Part of a small language model's weights: 4386 steps.
Each number is 500 + 50 x the weight over its row's rms, rounded and kept within 0 to 999. Layers, rows and columns count from 0. Numbers have three digits each. The size before them is the row's rms in percent of the matrix's.

# layer 2 attention key, 96x96, rms 0.212, rows 0-95, columns 0-47
083:593504536556514461585458429501457520520466534479525554516560392476563482533508481542523519560560481466427547513476508454476569458531553560383520
105:491521493624527448507489514495469481582595444547458606483448524505516457576449568465478473451572466498526504451458505525446497477417437576500485
081:530494462567524492524447490473593440517428527545542612503534469491496540487472515476641581452520380523483542434501466511441566539481487496484536
101:549561469509469495499563552595491553453585565432528390512497519470473561500590458527439470598487653583521462431568499547537493461480561546518508
088:559513585419464575502512427541529444453498491426494587592497478456470501449512489471476433483530538541521506526483433559515582519551407458484568
091:484589539487513496566596486433518447574408462531533481456410527553500509595444471507547573491420620491547533597542516522426530510563478474410524
100:529506525560430501403519476488541544574478438433469476527553611504411438564549452438505527582446533485491460486372512433481530544497554513538471
091:485487555527493493501426467500420495599477620460476501449445451474501531607402515503580499493475492626533458400448418510506502461460467531517591
100:548587502492497580509559476545509570486557452521435484461516551505563568473540560621547409487489493480648478525445581476546507485437431507498507
088:623423527431545454525515595590461450554513542469516530548497516459489489526449418480456505553497463536418498528512481546522518529410484477518459
093:467576528454479530558462545514497579520463463544472440476484533570562483429435569493496365407475427502450455518417457503534507474583419426443400
100:571494464605542437461437457493458498493492411459529554438482495500532514516489508475395508562424536394467513469490515517559505569386510415579462
082:394525472541546478495477527536549532554425433549510480408518481534559468462496454352454558521489540488544495538438452464465527540462453493485495
078:459502513509513425454481510563511529481586512522474470582464553511561465608395552560456537404478445503417452406494508520559473464508497557468543
095:553486465511527558447527442564498412426471529447445510440545497575512558477569532480457462582594639429530480517481324511543464509480492626520522
086:490573532470487583461502496584482468485589543496536474589549451487479583424593555468453501512460551566495579476552543457473453507557487496496502
089:447475390464423546462452494429463521454528495532484568422502487424461502463505607500561453625514535502548522486550509630605575445519501468539507
124:497492620472484535461503376461497506436490530503533470542528515493479510562520443438435554492546594562455519502485489451574409520507539538515400
098:488531408431480500490526570411533444494450574532432447538415428575496409513461449489587503497521539455460530568439478472422543507498510378468485
107:433437513553516387538480525418498530453579503498487530493474512425458481592513466496448458459470517477522598449504433407534478511509601505400502
081:535479569642513497538395446564471512482457514487503575508606464422487446507484477592514423423517504553488502524424551391440443523470407476398510
086:488555501501492494406471542613513457494448511577408517472523414490496458476506508518499599514533582553553366535542470528418477517389497504544427
078:553506497514442570435497465492334518487461547481611457495496484479470504522379465534429517451480474457437537442376455549471518567396432425582493
087:498516468448529605555471508565412489519489506434442512554574550541479487514490591462421522481437501464518504566457498508531462452461462500499507
097:518470579505540486558435440464528546515470481463539581527474562439433483569454390509600617507449388567463438489479505566377538470471525464565536
082:421428424494425432477541462502459444531500493575428450495507468520514510489438570537489415559501441457477599433506506425483531492437536459441566
095:489540458483546460532455380412490564514451568455457539421551451468500441474504446483616462527444512448506596421545468472487526514521495523545511
106:504542511547566529520474485475512507508547477476496576449479483487557488420461498555551521480520385545487467552506504516491505517523419438491533
106:517517518529467494382457458575544573399479528512473559484452498488508572579580561539472453500492547510477402504450519570535495526518501409505450
083:599606466424479607431599467564523541492522492491386493509456420488539509349530504550456502532502520533554461481508530480544511503533508414495538
085:423513578472474465485501470424547536499483531506507505482518471537512469527524464523492612507482571555539436494438467535434521412512401482429540
091:546476512516557504442475502462484477456562483546423432538444521436448467531522520466507443505492571488574481540596552481558571537524495457439519
105:419564531506446545475497473571471490443479480486525422420461394520532500552525473430550412478531471518511546432447501520570575519519559564508447
112:487559516358473570491499472490422483471443471509482520393473466533530555507492470536558438545503533452419519482460475532502586469509569461513573
140:487551550399502481509525565516541472443595448505450433523546479545464398443501458574506460534502656592517557497455511497421549448534553523468490
110:456444507462465460535469495481460485478469446459605545528561484530372471454464517515540497448505508547482463547491510454392516426451533523519449
093:481526432427588494530555492484473460505516465414487432484515463589515497549501507448559389491483575442508493427519591554417509526543418490493612
102:436482461473446501490554493440553539463503569445413421578492438459454477473545508434572541469434526521515545487536475553505434561516545498470498
113:519495569449468592421527535525551517457525533424635469522550563492458500490487514486462571526557586497458507490453459512547483448468481589531487
114:527487431542474525475494575436512455521579456495501508436481474457525510543502514457420513543514455529498521504562499452472553539497492475459540
110:435461506474485501531445463414514519506495601596461523562502403443500510472496463479513454480591456460493504463516468474494492486506475602531517
108:608537430584492601500501485419465433495507615502454435448523444471563497433506496573542405520524493477493494434481460412528563521596520519514489
103:418473546510484510512511499469543515498528432440530508430463494512590428448449449478479496502448548512602494494542563500494472379478488495421432
105:461523594501546493576562502473479500490549412428551494505530441583510537407571480395513452489527442542451435437556502392465505477517444437541479
113:466487394561450512606541542496450454461539614466510442448487475433562531476479473500540544462586507487513480500412563502535583525598474503604541
108:520618449534380513432484538554450486470555552512493545399575573443514526520582599529459424494479599475581506446485426452538486498460453458589533
114:541500460495482506584609503388441516507465445526485637469573415390614523454510510540534449448546441506459557472461474447478428437488497573523473
098:559507549389462560441432522540622418559548508523571553499563479468516581547499397470470530450476490465452513454528445449486471506454494452475425
116:541502520451536555473557369479522525498481513433519498536500583522522523469473446445523462497600513545382533561455449545458529521579529503514469
110:525498415530581468528496504509570553545423424547566526460600581382543485522436526542541431475500461456485535510534606481484452493474506464416484
128:459472497548454435499513490507441576482462442465621532496537461410500515551450666517546479449500468440510402513553527537478513440448510552521452
107:501544535475507535455497490584443529451403513481593521436566611471541431599434528455458511507471494475500476527392501489452448455439517508545504
112:506474448544547446532509476505478508548560508477428554497458490456495493457501494527543457588550418441462417474333499598530516461440575529550459
103:560530503560409569489522577519464533571523556463565443540531401574499554480536528510439525526490567533504423647499441523551452548488427536485500
108:576550557567499488447559488404496560461547504502461458480482549527438358502572548452524465467511484478426494523465543645487404560545484570535454
101:570538424451468552446499427569460452632508563516555532380510525570545452450451456495507478497520523481515503448420487550448497504479464491413543
121:514494565543515421542537536420464542495577533559541556597468497532397497486427530579510561514584509431480525510474567496431523430409606497522472
153:504492506585562412507435524409513511609441484520463554419462524458504448529441517470645547439461356461477523504499465522458557540516422514417565
103:454562528433445492581458531500481510526485454506587441578614516490542572498502494491495488525406439640480475477434540565494532516534547545438530
096:424497539396488577519580628506464503583490490445508429436507468452535483439443505544504529452510482531484479533546445480404501405499490451422493
116:488548487568495538551534545473447528506492428570524487459409513518497448495402452441501457492444481553529468466525586470486534493486525405490461
104:483567462492454493531413493477506429485546499608546488479446472419468414556434591498551473431618528501481433526456478536530438473451473586509523
120:583480544541486554355468523577536597495493530553469450442541558502515553481511509494466582525489533511534405509426510474543569447455441532482487
114:406507558491510475555551521536549476583389552512477502472493461545579495489449460525563593494526420508562505477536432528559502430444512529556449
088:417542483345532519506437570521470427588510511451484497477517510530589563548492456471483423573470450581442573492471474554456564441460520511519528
105:509484531476574558418560540554457506468488351459430487489436529514437499544567543534468434562475572495521412467452468474545541429413501513457511
094:554531468614520440474519480476437545458566544467456472462457494431513520486519595578412585493580489509557474511573522483616387573559495562496485
092:497491529452518467510510473442526511457529502449543367629527456551498496485454464482432440418445538435452524494481586465508476488492517598455452
096:506507593467469591458512494455526468574466416423501567594548558479561462473438493396425564453467509459567657523566554502414471475557489416439477
077:526499479492496571466509450476452543538478545483565560446441483461547415471464572542562485581536459464456480575537507504409491530546544474436587
095:434448581611560449515498545410389532517516450578446445428518500434503459505413483503485458468530529451443555514556558553557486466502540529459449
102:573531587528452542502588540637454502543516577498556463488521460506486504449541551503468515546520572548491492638522467551534496510443437524530434
070:516485506499529476489514451553531517464439493474499401490430582434518609483549419540406455525444439463492576481455600441471438486407553438570454
082:505514558436545538431545472553445528524427502350530423552556471594486481538542451523517563463564535496466519484414493494528472577563451430500535
098:483500581452466615521442558459479457579488469505552540515415506549530596573441505542516618492529466526514494557584398447494577469496454575488534
096:547461509520441646483477488456432497408556496540421511505623547552577540536585546487403524544448572478452466472498550517573516575448537539541530
100:494557471436527606464561470559545594466508424511442600519481581505473557474534511456521451499469539540516498507605541627567467505425556550483515
107:553537409462419416495456537571487535498544593520438464436415522476437565443518574564458479498492492401502528467542541545501526522463492522503503
087:574489524552419502478483486590474417483479514588466472474489519531498546553521446354452427646541507467489450500473452366591428494516490491508502
087:422565423527478505454496540442416485465541428476499399483408504518436447463537573423470486489443471453487488603528545530515525482439449519532511
095:506534509424522476462462339575431495483523437522467471432495420507453468565433527617471412511451586446481546488510560494484556424463508488403484
103:544513466491499510381461485598496466462477499552592447496549485435481538548572546589515416580546582524514417461423447584549510488457401466532451
111:536474467450404526424482492516465522451449507429588464462526545463419554514503468522436540522479502468475458475372429564522430438448492515523480
101:541505400542473470519615582532497505498462471530508538466491459529544423519508496509603426570489560414539461480442419550501516437535521493454498
093:422498468426445510569672524520537523584461514491431528569494501476499384503439451485547458486606512439513542486574450437508490523532518510424501
088:493597474497453507417518511567518470504554647418442469477548559523572571505561469538478505481487617481610471519503514388537541464481492416578507
101:492465612514500521442499502577489478404598513485425530538510620491519538445470573463420403505556601529527437508493464511556586453537514506493498
088:508489455428567529482497548502532445486591496468501437541522397501465561467555490534522582534526593530488481632498445549529593469639469558478451
088:527507483519461591544538563466531532570526531603485545431512430525556510425464539510576470500515434506559451498527545503600515485527444425474580
081:541616486586564524505523393595498442470491557450585557461558502485557500458543408539483488493443402474547482480465524549464511494456479570483391
098:584434555531486511485449554539466544502443490553535515550515477535413538551457463499548473440516506495455535454413514494535449494452434495472492
079:500532579428544482450444444541449533478463510506560428493547537475468511473528457471555505479543488490401533481410424572490592442591538592543499
097:532534496477541488496445408551510512466530494463602519514480516603535538605525425436375596530487630550390459520440441515465482511520584507587476
106:479494576441505516558462559480483433518393610520546540493501484493479479469421472528577547455545406518429450538459432555414538430433489465502513
100:558504410477539546409435587428388543491582538477499443474517439505459514507603564571515421560507570481620531488516494455501561421422585564520531
090:532419416500456561558500477488526503444502420444464458417486583433555506538560491497588397530484476608495524470486616537445509461483518516501576